config.toml
n_layer = 9
d_model = 768
n_head = 12
n_kv_head = 12
head_dim = 64
d_mlp = 3072
vocab_size = 8192
activation = "squared_relu"
norm = "rmsnorm"
norm_place = "pre"
norm_eps = 1e-05
positions = "rope"
rope_base = 41600.0
rope_fraction = 0.5
qk_norm = true
attn_scale = 0.125
bias = "none"
tie_embeddings = "early"
parallel_block = false
extras = ["local attention windows", "shifted keys", "normalized values", "value embeddings", "hashed n-gram embeddings", "capped logits"]
init = "uniform"
init_std_qkv = 0.016
init_std_o = 0.0
init_std_up = 0.016
init_std_down = 0.0
optimizer = "ademamix"
lr = 0.000192
beta1 = 0.9
weight_decay = 0.46
lr_head = 0.00703
warmup_steps = 246
schedule = "wsd"
decay_fraction = 0.869
decay_shape = "cos"
final_lr_fraction = 0.05
batch_tokens = 65536
seq_len = 2048
doc_mask = true
train_tokens = 881600000
steps = 13453
dataset = "wikipedia_en"
Each number is 50 + 12 x the weight over its row's rms, rounded and kept within 0 to 99. Layers, rows and columns count from 0. The size before them is the row's rms in percent of the matrix's.

# layer 4 MLP up, 3072x768, rms 0.0207, rows 2485-2493, columns 384-575
106:41 48 50 54 34 39 42 42 44 51 37 68 64 46 71 57 37 50 46 59 58 30 66 70 32 50 43 67 58 69 52 62 59 24 40 30 52 62 37 61 82 55 51 45 39 64 22 48 39 33 35 47 47 43 39 44 37 60 72 38 54 58 59 39 34 53 56 48 27 56 70 68 65 41 54 47 50 60 41 44 47 39 54 53 44 52 50 42 51 36 61 48 37 54 53 72 61 77 61 34 40 85 34 28 42 53 47 60 67 53 49 69 59 74 53 64 36 42 55 54 26 54 55 54 51 76 30 72 72 61 40 61 36 47 44 52 30 33 54 53 42 59 53 34 46 45 42 60 46 51 41 43 62 47 53 68 44 60 45 30 37 69 39 44 49 52 47 65 56 60 48 61 34 51 50 30 61 35 56 61 49 40 42 72 75 46 63 43 66 58 47 52
099:54 53 64 57 44 54 56 56 48 58 31 29 50 47 59 28 54 69 78 30 58 53 29 51 43 50 46 51 49 40 49 56 57 49 30 55 40 40 34 29 60 52 37 57 43 40 57 41 50 48 47 49 45 48 57 23 57 35 44 49 37 60 67 49 46 54 45 27 54 44 49 38 68 65 62 44 40 59 71 47 66 48 36 43 48 52 35 37 52 46 60 64 71 60 91 51 33 51 68 58 48 47 60 54 36 45 43 43 51 58 49 44 47 50 46 39 47 66 34 65 75 59 28 00 38 39 47 57 63 55 58 43 65 74 36 43 53 40 39 67 37 61 57 66 54 69 50 42 41 36 43 52 62 42 49 48 43 63 37 45 50 35 58 53 37 25 33 47 42 50 43 51 45 66 40 56 15 60 73 52 56 37 42 46 47 55 44 59 65 46 54 42
107:42 53 62 63 42 30 64 56 23 49 55 82 36 72 48 63 61 54 49 43 78 60 57 49 41 71 64 39 56 56 47 36 31 45 44 65 48 73 47 47 59 48 29 25 51 58 46 50 43 49 49 58 28 55 42 29 44 44 42 35 58 39 39 52 39 33 61 50 34 63 67 35 28 56 52 72 56 48 53 56 49 47 37 57 55 55 39 44 52 59 79 50 55 43 43 68 76 72 45 55 40 50 68 50 38 55 45 50 51 41 54 61 61 66 24 49 39 68 55 32 47 65 42 65 66 43 23 61 55 59 43 29 63 50 37 62 48 49 32 61 58 56 52 57 49 34 71 69 32 54 41 50 35 23 33 42 24 21 28 70 50 61 68 64 74 68 37 55 46 45 53 38 61 61 55 46 59 52 37 52 39 48 47 42 48 36 56 55 53 64 46 78
105:46 54 34 44 45 21 42 64 41 52 60 49 26 59 69 51 32 49 72 37 46 57 57 35 56 59 30 53 55 46 39 46 55 43 53 63 41 43 56 68 54 45 35 57 17 68 52 53 49 30 28 56 45 48 57 48 63 47 53 50 63 52 49 55 50 31 39 55 25 54 55 28 52 58 49 53 54 49 40 60 53 51 64 60 33 52 66 58 62 50 47 44 40 52 28 54 56 83 19 63 60 25 29 41 45 65 51 40 38 51 72 40 24 67 38 32 40 48 40 61 54 46 34 51 55 46 51 56 29 62 66 39 32 62 56 58 35 48 56 82 60 37 53 46 51 64 41 61 44 53 41 36 56 40 54 68 57 67 40 49 60 22 48 43 41 61 53 57 27 52 69 57 44 51 54 50 55 48 73 64 53 68 74 40 47 64 46 56 37 40 46 68
101:45 55 63 66 55 33 51 42 31 46 45 64 31 44 43 74 46 38 57 69 71 59 42 61 47 60 44 47 59 42 60 48 50 37 37 70 32 52 65 33 73 30 45 40 50 40 36 26 59 48 60 61 42 62 41 56 37 57 56 46 60 50 57 50 46 28 74 49 54 32 51 50 55 67 52 25 57 63 50 72 65 29 46 57 41 39 49 49 50 39 37 64 30 54 47 58 52 81 60 56 54 56 53 56 31 38 64 49 65 41 47 61 42 37 59 50 83 64 41 42 54 33 55 68 52 39 57 39 57 77 69 29 70 63 42 43 44 16 37 52 47 50 37 46 49 57 47 55 38 53 49 53 55 54 31 63 51 36 35 52 40 59 55 50 53 66 47 40 72 47 57 44 60 52 63 35 52 57 48 33 34 69 35 65 44 46 67 47 63 37 49 33
099:59 43 44 45 76 49 38 51 62 42 61 49 37 58 47 61 40 73 49 51 49 55 53 59 57 57 37 49 50 53 31 52 40 41 60 53 57 48 43 49 36 58 34 35 59 69 35 36 54 33 50 33 32 37 62 34 47 55 54 41 66 33 56 77 55 39 65 48 72 52 67 57 41 38 50 72 56 62 67 43 60 62 81 51 43 62 51 60 56 29 52 65 50 35 70 70 62 40 50 44 48 37 46 30 58 54 42 68 45 50 56 38 57 55 50 41 53 52 47 57 50 45 53 38 67 57 49 59 49 50 45 61 63 58 49 61 56 36 57 54 56 55 41 35 35 43 21 22 53 44 56 55 66 34 46 64 57 50 44 53 57 54 62 16 38 53 60 54 52 61 61 24 55 42 41 60 47 47 50 55 39 70 30 45 62 76 61 65 54 33 41 52
097:62 71 30 30 54 67 62 54 61 54 58 35 52 52 59 47 75 66 62 48 38 38 87 53 59 57 24 60 57 62 49 33 70 57 41 49 37 53 59 58 56 59 40 39 63 38 75 74 41 42 55 52 67 38 27 39 52 44 50 64 56 34 50 33 48 43 66 67 35 68 36 49 55 81 33 42 41 59 39 42 39 42 44 55 40 44 61 47 49 50 44 55 29 59 43 40 36 70 48 58 49 37 35 60 62 42 39 57 54 67 42 56 55 46 38 58 42 38 69 45 52 56 46 47 43 58 44 66 50 24 57 66 49 38 40 60 49 59 50 58 37 42 59 53 55 54 35 38 47 37 47 57 23 34 55 36 53 63 52 53 43 63 50 44 66 54 64 39 49 52 50 54 43 71 53 65 35 34 68 49 54 57 57 38 54 51 31 57 37 50 57 59
103:40 38 65 47 71 48 65 42 29 92 51 53 61 77 48 41 31 71 51 38 70 45 74 39 43 61 48 64 66 60 26 39 58 42 54 54 49 49 41 35 66 53 33 39 51 43 39 58 38 47 60 44 41 61 40 62 29 73 55 54 61 69 61 70 45 51 69 37 43 60 39 31 31 56 47 34 77 49 46 44 53 56 57 51 47 42 36 50 54 53 49 55 63 76 56 50 43 70 48 67 32 59 30 49 35 57 46 61 56 53 47 34 38 47 60 68 64 63 64 59 57 80 46 60 43 53 67 32 45 37 36 51 48 33 62 60 41 58 54 72 57 65 55 61 29 62 56 59 57 49 60 33 58 75 54 42 48 58 54 54 51 54 46 47 63 38 59 56 26 48 33 43 68 70 47 55 48 50 41 30 30 36 47 37 50 50 56 44 58 30 47 62
091:42 41 38 39 52 55 68 49 81 44 54 33 41 58 49 54 68 42 55 58 46 41 45 33 64 59 53 60 42 54 40 41 50 52 55 51 39 29 75 24 33 41 50 49 40 41 39 36 50 67 55 37 60 35 50 47 71 64 49 50 30 76 51 45 59 63 62 52 65 44 50 61 42 53 60 39 64 55 46 64 44 74 59 56 37 62 37 31 39 55 62 59 44 40 42 45 37 24 55 45 41 63 60 38 44 58 51 55 62 55 54 52 42 40 66 62 50 30 46 48 18 27 63 53 46 18 56 37 81 44 54 47 51 43 59 45 46 37 46 53 29 45 51 65 55 41 44 54 71 60 63 53 24 60 47 49 57 47 17 32 47 31 37 54 51 52 57 58 50 50 41 59 54 57 21 67 44 53 43 44 42 49 44 55 42 62 48 35 58 71 51 40
# layer 4 MLP down (transposed), 3072x768, rms 0.0169, rows 2485-2492, columns 384-575
103:60 49 51 52 35 61 46 33 37 56 41 59 53 65 68 71 36 72 49 47 52 58 51 43 28 26 50 51 46 58 50 71 62 39 61 64 50 54 63 72 42 33 64 40 33 46 65 71 82 65 47 56 64 61 40 32 40 42 28 54 48 47 87 49 72 70 60 43 34 62 47 55 60 64 38 45 45 44 65 28 34 43 51 45 59 74 45 62 44 38 58 61 53 53 55 59 41 53 57 66 47 43 59 62 29 51 44 50 46 56 70 37 59 65 56 33 41 60 46 55 36 55 26 53 63 46 36 52 62 60 48 38 59 35 52 58 50 55 55 27 56 48 50 41 51 58 42 57 70 50 64 73 40 60 54 55 60 79 40 50 48 48 67 48 39 51 74 37 59 52 51 48 38 56 65 58 60 53 50 46 66 38 52 44 54 42 61 40 46 62 53 46
099:49 54 53 54 54 49 80 40 34 39 54 68 52 67 45 51 42 65 55 50 39 63 48 72 41 49 58 61 61 62 55 40 55 65 44 55 40 37 41 51 52 42 52 52 39 64 55 33 50 67 35 39 26 57 56 42 41 64 42 40 51 56 31 69 62 35 22 56 38 53 63 62 76 60 46 34 61 32 55 49 47 78 49 43 55 55 45 52 57 46 65 46 54 42 43 59 40 71 80 29 50 46 44 87 60 34 42 49 49 63 52 69 55 32 53 65 60 62 48 58 53 60 42 44 62 32 22 41 59 39 51 54 35 49 52 53 51 42 44 61 71 60 59 49 47 53 46 62 49 71 54 41 40 58 45 45 56 40 24 52 51 52 37 52 49 68 62 47 49 67 53 37 33 53 37 53 32 73 70 34 45 57 25 27 63 56 61 56 29 37 63 50
106:27 60 46 81 60 60 38 40 41 49 58 48 49 54 26 64 69 49 64 53 36 59 62 43 48 45 35 49 63 50 70 40 51 60 40 59 57 53 42 50 45 55 60 43 69 60 54 60 48 47 64 73 49 55 73 44 29 39 33 49 55 38 46 63 58 48 70 75 34 38 73 38 27 31 42 40 58 49 49 30 76 48 48 41 63 55 73 44 56 46 64 59 51 41 63 67 46 57 42 73 36 49 67 52 60 28 58 58 34 70 57 53 43 51 23 29 43 45 63 42 43 52 45 58 48 43 45 74 60 54 48 31 55 43 59 45 58 65 48 36 46 41 66 54 57 58 57 52 50 78 41 48 43 39 39 52 28 50 46 40 52 46 65 56 68 46 58 54 45 50 50 51 42 42 45 31 84 40 47 39 49 62 33 52 62 42 49 63 43 60 49 70
105:38 39 58 48 50 58 55 30 62 29 59 57 28 37 35 58 38 51 69 51 66 46 69 52 38 71 46 75 63 51 41 54 51 62 15 35 28 30 67 45 56 23 63 42 41 38 48 57 34 34 59 56 52 29 70 41 44 50 55 50 46 43 53 31 52 65 80 64 34 60 63 26 30 49 44 42 37 44 60 37 60 46 39 68 50 67 44 22 50 56 46 54 68 56 29 48 58 52 64 58 43 50 51 42 58 78 51 44 56 42 53 65 29 49 30 30 43 45 76 67 54 31 36 57 45 29 61 66 54 54 68 47 51 53 54 41 52 49 52 57 13 43 47 56 47 43 53 41 39 49 51 38 44 56 69 38 33 59 53 43 46 59 36 17 34 57 30 66 42 38 33 43 49 39 69 47 53 36 46 76 45 68 72 50 46 45 55 51 47 58 47 54
102:47 46 58 61 59 43 46 38 46 46 49 51 20 68 44 43 45 58 48 46 69 35 57 47 64 30 54 64 54 59 55 60 49 56 48 38 20 35 37 65 51 46 40 24 48 62 59 21 57 40 76 49 54 44 53 61 63 72 71 39 60 41 45 62 42 62 46 66 42 27 62 40 60 38 58 36 34 48 52 59 63 42 54 48 51 41 21 45 37 46 33 62 55 35 52 42 41 42 57 38 58 50 44 64 43 62 46 43 61 52 60 64 42 34 62 58 28 61 72 35 56 48 53 53 55 46 31 31 39 53 41 56 60 70 42 38 54 55 31 20 32 35 68 56 51 37 53 55 44 48 62 65 45 49 53 62 37 34 40 49 77 48 53 45 56 67 66 48 38 41 57 64 33 60 50 69 41 45 62 56 38 66 57 53 41 51 49 48 39 58 42 33
102:43 56 71 29 41 52 48 35 43 53 58 44 59 48 66 33 44 73 68 53 42 61 58 50 55 39 53 47 58 49 52 57 52 33 42 41 49 38 41 75 45 56 53 58 51 61 31 42 65 60 47 68 46 62 35 41 37 61 21 51 45 54 54 56 66 54 51 61 71 42 42 34 75 59 45 40 52 54 63 35 40 51 42 47 47 80 43 51 49 43 69 36 54 40 63 74 65 38 38 48 39 36 30 37 44 36 37 51 36 65 44 47 56 51 54 57 56 36 56 46 50 44 35 44 41 39 37 68 44 47 37 53 58 31 37 82 39 54 53 49 27 53 43 48 39 89 38 50 57 53 38 50 38 65 51 31 64 27 40 62 39 57 62 51 70 43 58 49 63 51 58 44 35 33 16 35 54 54 48 25 53 31 42 65 54 53 63 53 36 37 39 40
102:44 45 33 47 48 51 56 41 85 55 63 69 34 34 39 55 55 44 46 27 49 51 51 50 40 64 53 50 51 66 55 42 40 57 53 48 58 72 66 43 37 55 47 54 51 26 60 47 61 50 38 41 33 61 61 70 63 17 66 53 38 40 61 41 45 51 51 76 52 54 72 51 35 50 49 56 56 44 36 46 43 59 34 69 36 71 45 52 59 37 49 70 42 38 36 54 40 72 48 46 47 36 36 42 58 50 55 63 34 53 39 47 47 57 20 47 73 61 48 37 55 45 51 61 56 42 61 48 41 63 47 42 42 31 50 49 55 55 57 56 59 40 45 47 54 52 54 64 49 56 66 37 60 71 57 37 41 75 54 43 44 69 37 53 63 58 44 47 46 66 58 61 46 56 60 54 61 60 16 56 52 53 58 44 45 37 49 45 54 64 61 53
101:36 57 51 32 74 65 44 63 51 85 39 49 49 58 49 67 57 31 68 51 50 55 50 43 43 64 51 45 50 54 23 43 65 44 70 60 53 51 53 54 60 66 51 70 44 46 47 50 44 52 43 38 45 58 65 70 37 66 59 58 44 31 44 53 49 56 54 42 38 55 47 42 36 39 32 51 51 25 52 55 64 50 48 62 40 45 54 59 52 50 57 43 78 54 21 46 56 50 40 50 50 51 24 58 69 71 52 69 49 46 49 61 46 55 41 40 47 33 51 68 61 66 37 47 51 46 39 40 43 50 41 63 35 35 62 67 65 45 42 61 49 49 46 59 36 66 29 43 58 21 73 47 46 74 52 51 46 43 50 30 58 28 57 44 53 41 59 62 63 73 33 57 60 45 66 44 38 44 38 50 42 31 57 31 31 70 54 42 57 26 58 28